From a checkpoint of a small transformer trained on Wikipedia.
Size: 13 layers, width 768, MLP 2304 squared ReLU, vocabulary 16384, 153M parameters.
Architecture: gated attention, hashed n-gram embeddings.
Training: a variant of Muon for these matrices, 777M tokens, 5929 steps.
Each number is 50 + 15 x the weight over its row's rms, rounded and kept within 0 to 99. Layers, rows and columns count from 0. The size before them is the row's rms in percent of the matrix's.

# q: layer 6 attention query, 768x768, rms 0.043, rows 154-180, columns 512-639
# k: layer 6 attention key, 768x768, rms 0.043, rows 154-180, columns 512-639
q154 108:43 39 53 42 42 66 36 39 43 42 58 53 46 57 60 56 61 48 60 46 68 66 34 16 48 21 51 59 46 53 40 51 54 49 51 58 45 19 59 82 27 52 54 50 30 09 51 61 42 56 55 10 36 36 41 45 56 70 48 69 33 49 31 39 61 51 54 75 52 41 32 75 58 17 43 37 54 64 54 34 51 35 47 55 34 46 59 60 69 43 48 61 35 58 43 51 43 37 67 54 69 61 56 56 70 27 75 63 53 53 84 67 61 37 31 50 44 53 54 62 45 56 83 65 22 35 60 39
k154 109:25 52 52 40 75 26 52 53 20 52 56 37 41 59 45 60 66 53 42 62 71 36 55 61 72 63 40 53 27 52 41 79 28 38 55 43 53 34 47 42 39 54 45 81 59 46 69 60 50 33 62 56 57 41 41 73 67 47 49 61 63 38 45 44 35 15 54 41 54 54 16 13 50 48 42 34 57 62 64 64 79 28 34 57 40 85 51 09 59 64 68 25 34 59 48 46 46 61 69 31 45 32 79 53 73 58 27 53 64 56 55 76 42 55 60 48 53 57 58 42 44 58 31 40 42 42 38 17
q155 103:37 36 51 74 65 66 40 89 68 54 40 41 49 70 63 58 52 61 28 57 67 47 67 44 74 42 52 73 32 61 47 54 24 55 51 57 64 41 79 63 52 68 59 30 35 65 42 62 52 41 62 44 54 48 67 77 59 60 60 41 53 50 53 61 38 82 41 42 36 54 84 64 37 66 45 43 31 76 50 21 37 54 20 43 76 41 33 48 37 57 66 41 52 33 61 46 50 24 66 30 50 51 56 60 49 35 36 52 60 44 65 29 74 49 40 55 29 51 39 35 44 75 49 44 27 18 60 73
k155 107:76 59 48 45 29 66 37 28 51 57 36 34 49 54 65 54 52 65 57 65 56 27 23 51 47 50 48 25 53 41 49 33 39 36 53 43 50 59 53 57 71 32 48 56 44 33 55 42 33 65 69 63 29 69 49 29 65 53 57 54 44 70 49 26 50 33 52 42 53 27 66 36 32 48 52 35 68 54 45 67 43 55 39 64 41 35 66 75 57 18 54 48 47 48 47 69 69 31 39 52 39 51 30 25 28 41 38 55 64 55 48 47 54 56 45 19 58 33 68 54 38 60 31 49 24 43 62 71
q156 104:44 57 59 51 52 56 43 65 49 77 51 40 63 37 34 61 50 45 72 42 45 44 47 57 46 70 73 25 48 72 54 68 68 50 44 65 77 43 29 58 20 31 51 46 60 42 37 48 48 77 33 48 46 40 55 67 43 34 33 64 39 61 68 61 59 55 55 48 60 48 36 70 35 49 60 48 58 58 25 38 42 48 55 68 49 53 35 28 26 54 71 84 45 46 28 69 98 52 33 33 49 21 55 60 55 43 72 55 73 61 52 22 32 17 49 57 50 38 66 59 36 40 79 39 28 54 54 36
k156 103:66 34 37 48 48 39 62 42 64 44 46 57 42 19 35 50 44 33 24 62 51 66 42 59 51 59 33 46 51 31 71 55 34 53 50 41 63 53 39 37 37 46 56 38 71 65 57 65 50 54 55 42 58 85 58 47 31 58 21 52 52 23 30 35 21 72 62 58 37 61 50 38 19 38 78 65 63 40 51 24 33 52 31 59 71 40 59 46 35 63 60 34 38 44 43 20 70 29 49 41 21 71 32 55 60 44 58 33 81 71 42 50 13 59 74 27 70 39 58 63 78 49 51 46 44 52 67 60
q157 109:57 58 37 24 33 29 37 63 50 79 26 54 64 83 68 57 69 80 66 54 46 67 71 56 49 54 58 36 36 36 58 66 39 63 76 61 66 38 43 44 24 49 52 40 67 44 48 49 54 02 50 57 69 40 43 32 67 34 62 95 36 49 61 20 57 62 45 42 27 49 60 40 66 41 72 44 50 59 21 68 45 50 33 67 32 39 67 40 29 98 60 46 61 39 55 54 55 69 55 59 29 14 56 46 47 23 42 25 18 22 45 62 68 41 36 53 68 53 33 43 35 67 47 56 37 43 50 47
k157 108:48 57 50 46 51 60 54 63 58 36 55 55 52 29 29 62 24 76 22 68 57 40 64 81 48 61 43 57 59 62 40 14 56 71 57 77 46 31 30 62 70 46 52 61 63 68 54 47 52 54 78 70 33 53 70 53 37 43 71 49 48 45 65 58 65 55 83 80 53 39 43 71 35 78 55 68 52 52 61 30 33 36 57 52 45 00 11 36 21 36 58 33 57 66 61 25 52 36 43 57 64 53 63 99 77 45 75 32 26 67 51 50 25 58 24 75 69 42 41 54 64 33 24 58 24 57 51 39
q158 103:33 87 47 33 33 61 49 58 56 56 46 23 59 73 67 67 56 70 32 56 36 49 22 36 32 75 42 78 61 56 45 64 61 55 67 57 53 67 31 41 63 44 28 46 49 65 64 37 48 42 46 30 74 42 64 61 43 50 75 44 65 76 40 53 43 52 81 72 37 31 28 78 64 51 65 56 58 37 61 53 36 44 71 13 49 45 48 64 06 41 45 61 55 37 49 57 42 45 50 56 41 57 59 58 66 67 61 68 74 28 61 60 45 57 53 22 38 47 36 28 64 51 46 38 49 43 49 23
k158 101:70 67 29 45 32 72 66 48 51 52 56 62 84 63 63 12 77 38 53 65 55 48 25 58 58 37 51 39 68 41 56 60 37 54 38 37 59 34 40 64 69 49 49 52 28 66 36 72 43 42 37 40 38 12 44 64 78 40 58 70 68 51 47 38 64 67 37 40 48 39 45 27 55 52 24 52 57 68 50 73 46 75 74 80 54 43 63 61 25 63 66 39 43 55 67 57 43 57 38 58 30 85 59 28 20 75 39 23 58 17 60 52 37 32 62 46 35 74 44 62 57 63 46 60 64 42 76 76
q159 102:81 70 88 43 58 32 64 62 78 37 71 20 33 72 86 30 46 16 63 63 32 53 45 35 41 39 39 75 58 57 56 51 37 77 45 53 59 58 49 55 56 19 61 52 50 50 40 51 59 71 64 54 60 54 50 61 58 53 32 47 54 50 56 49 63 68 49 24 43 57 38 49 41 43 66 60 60 18 61 14 48 50 81 74 39 34 47 73 35 29 73 65 66 45 34 67 57 45 69 54 46 59 51 48 37 43 31 46 32 31 56 33 22 64 55 39 68 62 57 44 59 52 59 45 59 49 31 41
k159 105:35 65 37 66 38 46 21 17 56 39 40 40 44 46 39 39 59 49 32 60 36 54 22 37 17 60 23 47 35 70 64 57 46 71 55 41 62 52 53 43 67 65 55 47 48 64 30 32 54 59 25 46 49 85 45 30 57 38 44 44 55 52 49 55 37 45 62 72 64 64 40 57 33 38 88 46 54 44 53 32 41 46 53 42 24 27 59 42 44 48 35 44 30 64 38 44 64 45 51 52 61 38 71 33 40 79 69 50 45 32 44 44 52 51 81 31 58 34 61 36 43 30 55 80 58 21 39 29
q160 100:40 42 61 46 74 65 37 63 55 52 59 65 45 53 55 22 48 24 33 25 79 53 68 49 66 29 29 55 79 68 67 63 77 51 69 50 56 49 55 75 54 33 63 44 34 50 81 47 43 25 40 40 59 65 76 60 35 40 43 65 53 28 40 37 42 65 44 60 32 38 63 26 49 66 44 54 28 35 26 63 37 79 50 56 44 27 37 48 49 57 62 58 42 23 46 16 46 37 45 47 23 35 49 60 50 70 64 66 49 59 40 53 25 70 27 51 56 82 23 67 64 68 69 50 25 57 55 51
k160 101:49 46 44 55 46 67 52 47 40 35 50 34 45 36 50 76 21 57 27 54 30 53 56 57 48 37 56 39 48 68 20 43 43 46 62 66 59 33 33 54 74 62 52 34 61 53 39 62 53 54 90 54 29 61 37 43 41 35 64 58 30 54 36 52 39 34 48 41 29 43 49 61 54 58 13 34 64 38 55 28 21 58 58 44 30 59 68 58 56 43 69 70 62 74 25 28 61 49 64 68 49 53 60 44 45 27 53 32 49 19 48 20 51 47 20 61 58 24 60 36 55 30 51 31 78 72 77 31
q161 103:57 29 20 50 29 56 30 66 16 53 70 51 28 35 30 69 74 66 41 61 20 66 34 30 45 65 43 53 43 45 72 68 63 51 55 52 70 47 62 44 55 72 45 74 67 32 57 67 54 39 47 70 37 64 53 47 22 43 48 87 49 57 36 62 46 59 70 41 79 20 58 54 64 36 66 68 35 73 24 47 59 34 51 54 49 29 31 40 22 63 63 67 52 78 45 46 60 29 16 59 30 21 17 65 66 47 49 22 34 47 58 47 72 72 53 33 50 16 60 41 72 45 28 71 18 38 29 56
k161 101:52 46 53 75 28 53 10 40 63 71 43 60 39 35 53 30 54 54 24 37 47 55 38 65 43 81 58 54 60 64 61 69 70 90 46 48 45 73 37 43 44 43 29 60 24 47 26 30 27 51 77 36 32 58 29 32 65 74 39 47 48 56 44 36 60 66 39 49 49 45 59 66 33 79 64 38 21 52 32 63 57 68 49 65 57 42 33 56 44 37 48 38 48 55 69 40 37 42 38 49 57 62 43 56 26 48 39 46 58 59 13 75 59 43 47 71 33 44 53 40 38 31 68 46 54 57 36 57
q162 104:57 49 44 30 57 72 18 51 77 58 56 51 39 40 36 52 78 35 59 40 49 57 67 22 77 64 66 81 63 50 78 41 37 62 50 53 51 71 81 61 41 36 26 67 13 42 45 59 39 55 58 59 28 42 54 51 63 64 40 55 65 67 60 65 45 62 05 38 37 60 35 45 54 29 34 93 55 68 29 58 56 60 38 33 48 55 49 16 71 38 37 40 41 51 36 36 54 34 50 26 28 53 35 58 69 76 36 51 45 59 24 44 39 45 54 83 34 58 57 65 46 81 67 57 17 54 16 89
k162 104:52 50 56 48 53 34 40 41 63 51 24 69 53 23 55 75 55 52 47 78 59 46 35 48 39 30 59 45 84 00 48 26 30 49 60 59 42 43 60 76 23 37 29 80 39 62 81 49 41 52 71 25 63 36 77 45 47 28 45 43 71 69 46 22 51 38 33 30 54 50 67 43 40 58 62 64 47 57 36 56 36 50 55 53 45 55 28 47 41 59 47 54 64 52 36 52 33 74 53 55 60 70 38 66 58 37 32 44 48 57 71 35 53 61 64 79 32 60 35 43 47 31 26 55 31 28 52 54
q163 106:47 48 52 63 37 68 35 73 39 43 26 46 22 48 50 57 27 40 57 51 73 54 72 61 30 62 54 57 05 66 40 40 24 36 38 42 59 69 48 59 50 43 63 64 42 31 57 47 38 46 44 26 73 49 36 47 45 33 49 71 63 61 57 52 51 56 27 56 48 43 51 46 51 48 55 62 52 57 11 42 52 39 63 22 75 51 44 24 60 27 39 86 61 15 60 59 30 26 73 52 19 22 99 48 42 22 41 55 26 46 36 52 44 35 40 68 45 41 75 46 56 68 57 39 80 43 31 49
k163 113:59 42 56 20 34 54 47 75 42 40 43 38 20 45 41 55 46 56 49 50 49 42 49 36 35 66 27 49 56 58 44 44 33 66 39 19 11 40 58 75 41 71 40 67 82 36 79 36 51 72 35 11 32 50 68 42 52 49 45 55 48 43 59 52 26 75 47 52 68 56 46 57 44 29 76 62 64 42 55 50 75 46 67 37 56 63 45 30 38 53 66 35 47 40 45 54 44 40 40 06 29 17 52 39 76 39 34 72 57 25 45 52 42 76 41 48 40 45 58 50 61 47 74 80 43 24 19 33
q164 101:37 86 33 64 67 46 54 58 54 52 50 62 48 31 58 58 21 51 63 43 53 52 54 49 48 45 42 35 37 48 65 27 29 54 26 54 59 47 54 50 56 50 58 40 52 56 72 43 69 36 65 54 40 27 40 43 53 34 55 58 55 37 33 33 51 16 43 47 38 39 38 52 64 84 73 66 50 59 19 13 55 65 47 64 33 48 44 53 48 52 39 44 38 46 59 14 57 45 64 49 70 74 43 69 61 46 42 38 53 40 82 60 27 48 48 29 33 68 54 69 54 58 30 53 57 31 37 33
k164 103:32 80 67 55 42 50 68 18 65 58 29 72 34 36 46 56 58 79 60 34 50 56 66 58 47 41 15 62 55 47 37 72 41 41 61 65 35 43 45 47 54 42 74 67 48 40 38 26 57 61 63 52 40 45 57 63 62 57 43 41 43 31 59 42 38 37 46 52 66 58 46 54 45 45 22 28 50 51 63 41 47 52 55 43 42 09 45 61 41 48 26 40 69 46 50 88 82 77 60 30 27 43 58 79 39 43 48 51 54 40 67 42 58 23 55 45 37 71 76 60 45 43 55 55 59 35 24 45
q165 107:32 41 65 40 66 62 52 44 45 42 51 45 58 47 70 64 60 11 43 29 46 42 85 60 57 51 62 70 73 47 52 38 51 72 61 68 72 64 59 49 36 48 37 68 52 37 43 35 58 40 36 63 64 61 68 71 71 25 40 56 42 44 45 49 28 56 55 33 30 55 67 28 49 43 11 70 36 62 42 49 63 36 48 80 63 47 64 46 78 95 52 61 34 58 48 53 35 62 38 41 49 58 28 43 35 33 65 52 58 37 46 44 26 60 74 67 59 35 50 36 34 30 47 44 59 62 23 44
k165 103:44 48 34 52 58 51 42 40 66 39 67 38 32 52 50 65 38 33 59 67 39 49 41 57 40 36 28 90 73 42 52 48 99 49 60 40 63 50 58 30 56 37 52 52 46 27 48 62 68 10 43 43 54 46 41 53 39 46 17 36 33 45 39 82 65 53 52 24 67 56 22 29 54 61 45 73 54 38 29 31 78 67 27 38 50 45 38 30 67 90 40 38 60 45 50 42 51 62 45 68 56 57 30 48 62 52 08 95 43 65 12 51 56 57 46 62 38 32 44 36 76 35 91 37 45 57 33 49
q166 104:52 37 66 69 42 41 64 35 73 35 34 55 63 64 50 38 45 58 50 42 48 63 87 48 34 50 40 19 30 68 45 63 38 31 72 30 15 66 50 36 54 55 64 53 48 59 53 21 39 72 62 39 41 59 47 58 28 56 68 29 29 57 45 33 51 35 63 62 53 40 21 66 39 58 80 49 35 50 56 50 57 34 50 29 51 52 67 54 66 70 51 52 47 40 41 27 37 37 55 74 41 74 72 58 59 49 61 25 39 27 41 34 51 60 68 56 49 50 60 53 64 56 56 62 59 23 73 45
k166 103:64 51 23 27 45 69 24 40 31 45 38 28 32 56 54 12 55 72 56 11 45 58 34 35 36 37 49 61 41 43 62 42 27 55 61 45 31 18 45 43 42 57 49 47 40 40 48 67 35 35 28 40 56 78 34 44 37 58 23 90 79 60 21 76 54 54 31 52 54 50 42 42 34 10 67 54 56 39 71 53 49 43 70 43 60 40 57 52 58 40 40 54 39 15 49 70 61 52 64 31 62 78 44 20 50 46 59 50 57 16 60 63 61 40 52 37 71 48 69 69 77 52 46 68 33 63 47 34
q167 099:26 22 61 67 72 38 46 31 34 59 52 56 70 45 63 23 90 66 40 39 50 60 59 36 56 24 41 30 05 38 39 37 53 49 52 61 41 66 62 44 64 51 53 41 45 61 80 25 52 73 48 71 51 47 32 57 37 47 45 47 51 34 52 61 43 33 14 40 42 39 10 58 43 55 39 21 65 29 44 67 34 39 83 37 35 34 49 55 15 46 44 62 32 60 62 53 33 32 18 40 52 55 80 42 87 50 52 48 47 35 56 86 28 73 40 74 55 54 47 45 40 69 64 40 50 25 52 77
k167 107:68 53 49 37 26 28 47 39 45 63 67 32 72 83 72 68 49 48 35 54 63 52 23 41 41 28 55 54 29 57 54 36 33 37 50 21 37 42 51 34 61 61 44 46 26 63 33 72 46 73 28 66 56 65 59 50 93 53 49 35 46 49 49 51 44 60 46 57 65 20 43 62 70 25 53 45 11 81 46 33 57 42 78 35 46 73 61 45 54 51 62 51 57 51 67 39 45 38 39 43 67 60 60 38 74 29 53 43 65 54 63 76 59 56 24 54 54 73 41 39 49 36 73 30 60 64 49 39
q168 102:64 33 63 46 42 64 37 55 41 76 45 79 62 59 29 67 50 47 49 42 43 61 42 00 62 13 42 60 64 35 42 66 09 51 62 46 34 53 55 68 42 71 42 63 39 41 69 56 46 31 67 64 58 34 66 24 38 34 65 47 35 53 23 55 40 63 17 40 69 45 73 63 31 59 52 33 36 61 64 79 49 65 64 43 34 57 40 56 58 20 13 23 59 54 55 59 61 54 47 38 57 59 38 60 54 41 40 49 43 60 23 40 57 77 52 79 49 62 75 52 65 19 72 42 72 65 57 65
k168 101:28 43 61 40 59 45 40 58 40 65 75 44 20 33 36 58 25 69 54 30 62 48 61 48 49 38 44 81 46 40 30 64 49 38 58 32 46 62 58 63 38 28 54 37 65 56 64 54 49 67 84 32 61 54 37 65 72 45 64 27 51 57 70 48 29 37 37 47 50 39 53 54 47 52 29 61 61 49 53 49 61 68 65 30 51 29 45 42 65 39 59 41 51 33 56 91 19 33 43 58 51 36 32 58 32 45 58 40 69 86 67 74 42 76 34 82 60 40 46 57 37 56 44 39 47 52 47 68
q169 098:61 71 37 30 46 30 74 62 50 67 59 48 71 34 39 39 66 33 64 59 46 67 61 35 36 47 56 56 47 51 60 47 37 38 41 46 54 56 60 36 50 53 51 25 50 51 44 49 43 64 34 72 73 70 40 79 22 61 30 36 15 41 46 58 55 54 80 53 65 41 53 71 54 50 45 22 43 37 48 54 46 66 31 58 42 64 32 68 39 54 45 55 62 77 65 48 34 47 46 85 39 40 44 59 27 55 22 37 50 79 42 42 79 62 23 64 50 21 66 60 67 26 53 47 39 64 51 65
k169 101:35 27 43 46 58 61 54 35 24 63 44 61 47 42 54 79 37 57 42 46 47 42 42 51 75 36 74 41 44 81 45 44 35 24 58 51 80 29 55 72 29 48 35 71 65 31 66 42 48 50 24 54 61 41 77 33 54 48 54 34 35 68 29 49 66 73 53 75 61 78 57 59 60 42 51 46 43 45 34 57 56 69 44 38 67 56 65 30 48 41 52 60 59 72 57 32 61 51 43 51 35 50 72 44 34 71 69 67 92 58 16 59 64 30 61 44 36 51 39 36 31 08 56 47 44 43 68 31
q170 103:37 62 86 74 46 56 55 48 58 54 42 29 65 66 47 29 51 47 43 42 38 52 71 61 34 37 30 83 37 33 54 57 47 73 76 59 60 57 46 05 57 18 71 58 47 31 65 63 04 44 40 26 50 41 26 43 39 56 66 44 66 55 59 38 48 41 37 35 20 52 55 50 37 39 41 61 83 38 34 56 40 57 38 61 64 43 51 88 75 47 52 52 52 67 71 63 53 46 49 59 47 40 37 68 56 15 38 48 60 49 63 57 53 34 30 57 26 41 58 31 54 69 56 46 46 57 60 61
k170 104:57 81 37 27 57 38 80 79 95 50 57 51 60 50 58 57 39 47 55 73 55 49 35 38 73 67 56 37 34 68 54 70 52 67 73 32 43 70 92 48 42 37 78 61 46 47 52 58 57 31 55 65 38 58 62 63 62 70 36 41 47 34 59 64 52 50 18 47 52 44 34 63 59 51 41 65 65 71 71 30 72 45 57 54 51 69 34 54 39 34 40 32 54 44 44 34 34 66 43 61 52 21 41 66 33 39 45 32 36 53 43 69 31 41 50 35 34 68 49 64 59 50 57 51 54 20 57 43
q171 103:45 58 61 47 51 48 72 41 41 33 50 58 79 74 66 46 51 50 43 46 51 57 34 44 67 41 63 33 60 74 53 30 69 65 50 82 41 90 28 39 41 58 53 50 25 20 71 42 64 41 42 57 52 15 36 63 51 45 53 51 29 70 35 39 50 30 62 30 31 44 57 54 29 42 47 49 55 69 33 34 44 37 41 48 19 34 75 55 54 24 69 53 69 80 49 56 38 54 32 76 66 68 59 44 42 39 37 69 33 57 45 36 57 81 37 29 37 41 52 46 56 36 71 56 48 47 64 61
k171 106:16 43 69 29 53 49 45 38 51 64 50 59 49 80 50 50 72 44 44 48 38 70 69 62 38 49 25 76 47 58 49 62 69 49 53 38 77 61 77 26 44 51 58 67 57 36 12 57 26 28 47 47 71 39 55 51 62 66 50 38 50 65 42 76 54 21 29 27 48 73 52 68 39 61 34 69 50 52 41 44 58 55 49 33 34 55 32 17 58 42 57 64 93 54 59 32 56 58 81 41 31 44 54 73 57 49 58 50 42 36 52 64 47 62 49 55 50 49 49 58 56 33 48 17 49 30 59 66
q172 099:65 68 22 46 48 35 41 47 20 48 49 58 52 76 60 79 36 40 48 38 69 50 59 79 36 34 36 34 51 41 55 65 37 10 47 29 47 51 63 71 69 38 12 66 53 62 46 51 50 56 53 43 64 25 57 68 39 51 53 53 44 60 50 21 46 62 24 56 59 51 57 53 61 45 38 56 47 42 38 60 42 35 48 52 52 53 55 25 65 45 66 56 50 44 33 43 52 75 32 57 65 68 73 63 57 38 59 47 44 51 81 43 38 42 44 50 41 22 41 70 49 30 27 58 38 58 45 63
k172 101:40 35 32 27 62 50 50 52 31 15 56 35 54 62 54 47 66 82 30 40 59 27 24 41 61 43 55 64 48 53 50 67 34 49 38 55 40 23 42 70 38 52 37 60 24 34 16 44 48 81 47 73 55 52 52 45 41 32 48 58 44 62 61 51 66 37 54 69 55 73 55 39 47 33 49 67 55 29 46 52 66 41 75 62 55 19 40 60 34 35 78 30 66 46 58 53 74 63 60 60 43 39 82 61 51 55 52 41 49 66 68 75 50 35 45 43 52 49 69 52 61 66 58 74 30 28 40 59
q173 104:47 36 28 56 59 39 54 58 56 53 36 57 56 54 26 55 22 77 57 82 76 32 19 64 72 50 59 47 61 33 59 23 57 62 54 72 80 60 67 87 37 65 61 57 31 52 30 64 33 56 28 69 56 44 47 48 71 45 63 45 50 42 57 58 41 48 61 37 42 69 70 31 39 47 43 49 40 39 66 63 37 63 28 60 31 35 47 58 37 59 53 49 76 52 47 37 63 63 39 39 59 49 37 42 45 60 36 29 39 40 66 15 46 48 38 67 53 36 41 76 56 41 69 60 47 44 54 40
k173 108:59 73 63 47 45 61 53 39 54 28 51 53 57 64 54 56 50 29 32 69 45 26 38 69 49 60 43 52 47 51 60 57 66 65 62 36 37 43 24 54 71 17 23 48 68 38 64 35 56 58 34 56 73 39 57 41 55 76 38 36 49 60 73 80 73 42 49 24 33 69 39 43 34 61 48 18 82 28 61 50 27 53 80 70 48 56 61 38 31 61 74 79 59 57 57 47 29 40 51 58 47 56 69 27 67 64 48 33 36 41 54 57 62 71 59 46 64 56 22 49 64 52 16 37 53 68 71 39
q174 106:70 63 48 35 89 52 38 86 57 53 45 54 58 58 50 47 43 51 30 31 56 44 10 71 19 64 56 35 49 70 25 54 56 33 43 47 59 44 55 53 56 71 50 44 63 63 16 60 54 61 47 43 50 19 35 39 35 43 23 71 35 61 44 50 58 39 52 83 82 43 30 53 68 45 58 61 45 32 40 48 57 59 44 30 52 40 54 45 27 39 70 48 66 82 53 59 61 22 50 37 57 26 23 61 42 55 20 68 45 48 25 69 47 62 37 73 37 37 31 49 70 57 57 45 43 46 60 48
k174 111:29 61 45 75 50 65 33 48 85 69 27 36 50 70 73 44 60 52 67 63 26 47 48 64 74 58 45 55 45 56 53 54 44 48 35 51 80 60 51 58 38 57 65 58 38 64 33 36 47 57 40 61 78 48 46 54 49 85 62 36 34 45 47 40 47 54 70 41 52 54 69 42 43 62 18 57 36 46 54 83 34 48 57 70 49 33 52 77 30 68 78 43 67 70 51 46 70 55 57 77 59 59 70 44 36 53 70 45 37 40 64 58 73 31 60 18 68 88 52 28 56 45 49 50 13 40 68 63
q175 105:46 23 39 32 59 19 41 70 62 23 61 53 38 74 54 43 30 49 56 30 53 45 53 45 55 82 75 66 76 42 52 28 83 44 65 86 61 67 64 32 47 65 47 58 12 25 63 37 53 51 58 46 60 59 26 65 58 47 56 63 63 56 71 47 26 54 48 34 38 46 56 22 58 42 42 53 44 55 60 52 39 69 20 24 21 53 49 52 34 64 34 59 42 55 48 56 50 28 74 48 38 46 32 59 67 72 58 46 51 86 35 50 34 30 46 97 51 54 77 54 20 70 28 64 27 69 43 59
k175 105:59 48 69 54 48 65 76 55 66 62 55 31 66 36 67 33 45 70 50 68 62 49 40 51 36 77 48 62 50 34 57 58 50 39 47 50 40 33 27 55 74 57 48 49 29 37 63 63 63 39 64 39 74 45 79 44 46 45 48 69 36 57 62 53 88 44 36 78 72 76 68 53 37 37 45 58 47 92 57 78 58 73 44 35 07 11 45 24 14 15 56 38 68 53 50 66 61 66 55 55 40 27 21 56 75 35 42 51 39 38 55 42 34 63 59 48 50 39 36 46 49 44 44 57 59 51 59 46
q176 103:08 42 29 67 38 56 63 54 71 33 30 46 53 40 39 54 43 39 43 32 53 45 67 70 66 72 66 46 52 53 38 37 53 65 47 46 63 65 45 32 65 46 29 59 45 55 52 66 34 21 47 53 65 44 30 35 54 40 67 52 53 82 50 29 83 62 47 60 67 71 56 53 61 33 31 60 53 49 65 53 62 22 58 35 45 30 43 43 50 46 46 35 59 36 55 31 32 78 66 44 54 41 51 79 57 30 66 37 77 57 57 52 33 58 50 61 69 57 54 50 43 29 53 54 41 46 41 57
k176 101:40 52 70 43 45 47 73 77 55 44 45 33 49 52 63 51 17 38 70 66 50 33 45 41 30 62 62 69 53 33 47 58 30 81 72 27 89 47 29 57 37 19 40 45 53 60 72 58 27 53 08 66 45 34 59 46 74 51 66 30 45 46 37 67 41 45 20 45 44 88 47 63 40 42 67 13 54 40 29 42 64 79 44 36 36 35 54 59 76 40 67 57 39 27 65 55 72 07 30 35 60 65 57 52 48 45 37 35 46 21 31 25 49 64 59 64 37 68 66 62 55 45 51 21 43 45 36 61
q177 102:31 26 37 60 54 42 63 50 44 52 54 61 17 19 44 51 56 52 48 19 46 72 41 31 31 64 48 40 37 39 54 73 64 23 73 64 44 44 37 54 69 53 70 40 52 56 55 53 65 72 54 53 58 52 45 36 43 40 43 56 20 47 31 31 46 36 20 33 34 21 50 50 52 68 65 66 47 32 54 20 88 57 56 57 32 49 47 59 75 51 44 50 61 38 55 66 47 56 75 54 44 50 35 58 51 64 53 54 82 46 52 49 41 40 67 81 38 56 60 65 42 54 41 46 63 56 42 26
k177 102:61 55 54 63 46 41 69 53 50 66 54 57 72 42 42 70 62 38 16 19 62 54 67 35 51 58 38 65 58 66 32 36 49 38 36 29 54 49 44 51 60 43 64 27 55 60 54 55 40 65 40 51 43 32 79 45 57 42 60 62 66 56 69 57 31 79 18 48 73 34 53 71 64 35 39 51 47 44 50 41 43 54 85 47 38 40 43 51 49 44 37 31 42 63 60 41 76 17 46 46 40 60 72 33 53 59 42 62 22 73 54 51 44 61 31 60 71 23 38 39 59 57 25 67 75 52 38 33
q178 102:79 74 55 59 87 55 36 59 40 63 57 45 55 42 48 51 40 57 50 65 31 53 52 95 40 71 52 36 60 56 45 64 56 44 48 48 91 45 31 42 53 45 50 58 64 45 58 40 52 45 24 51 43 64 42 40 39 45 76 67 19 61 46 40 72 34 68 59 44 46 65 25 45 42 48 55 59 38 33 46 41 58 41 65 51 48 45 57 30 43 72 72 45 80 38 24 51 67 42 60 49 35 64 36 17 25 59 65 61 20 32 53 68 46 39 69 52 50 48 88 39 55 22 55 59 41 43 50
k178 103:65 30 59 53 58 51 24 30 57 77 34 72 75 55 40 45 51 52 42 55 54 49 36 52 55 44 91 11 49 45 68 52 75 45 57 61 47 52 30 44 87 60 38 41 62 50 52 64 48 47 63 56 45 39 13 57 47 55 66 59 52 50 53 29 64 13 59 58 28 45 44 25 45 43 47 30 54 70 66 23 35 46 59 40 67 68 48 31 44 71 67 34 49 62 49 68 69 65 54 53 33 61 58 68 66 51 71 54 60 56 66 38 71 50 51 57 54 78 33 20 40 40 61 06 59 40 67 33
q179 096:72 26 43 43 68 40 44 26 58 50 39 43 53 47 20 45 49 62 52 66 53 72 51 43 48 34 36 23 82 27 37 56 53 63 99 50 68 30 28 63 45 38 52 40 42 69 63 41 62 75 59 49 82 83 58 76 32 46 19 70 48 47 33 62 72 63 70 64 57 53 48 56 49 25 11 73 46 25 70 55 18 32 59 72 63 42 63 32 38 79 57 57 46 46 61 30 40 37 45 72 50 28 65 42 73 46 84 68 46 37 44 76 72 48 45 40 69 52 47 42 82 39 67 50 23 55 43 40
k179 111:61 36 38 30 54 58 51 63 52 41 52 44 29 39 34 45 58 40 54 50 35 47 89 57 51 38 74 59 39 71 44 62 55 56 64 72 57 72 33 44 36 55 20 50 69 41 41 55 20 36 40 44 45 37 33 47 49 46 58 82 47 03 43 59 57 26 47 52 47 81 74 41 54 68 38 27 27 72 31 47 32 85 46 60 64 41 41 78 64 71 46 55 66 57 39 83 58 24 31 69 42 48 71 79 14 30 94 43 56 52 56 39 71 55 64 72 56 71 25 71 49 45 42 35 77 59 42 60
q180 101:44 28 62 54 41 69 45 52 74 55 69 45 26 00 33 55 53 38 74 40 55 49 48 51 48 43 40 99 92 16 53 36 54 62 54 48 53 63 57 61 38 57 42 37 39 33 24 65 77 18 83 41 49 69 75 40 43 42 59 56 61 83 82 51 72 52 56 40 44 68 43 68 70 58 49 63 56 31 51 50 26 34 64 76 56 44 57 45 41 20 30 27 82 52 55 40 54 76 47 62 53 46 58 37 39 53 59 69 68 46 24 22 47 37 63 34 75 57 42 58 47 61 63 78 65 71 41 48
k180 104:50 41 46 66 33 61 72 55 44 62 51 41 44 39 67 60 70 35 50 65 29 52 47 50 79 59 45 59 20 53 09 53 62 75 54 40 50 49 64 45 52 39 23 40 58 42 37 55 33 28 71 40 36 40 39 50 57 52 37 36 50 53 27 64 63 52 49 62 49 57 58 26 37 51 47 49 51 53 25 57 62 34 65 67 41 52 47 51 37 65 47 50 28 79 59 27 37 54 41 65 63 47 23 43 54 28 67 44 66 70 51 44 45 71 42 71 67 54 42 49 15 64 34 19 81 42 32 68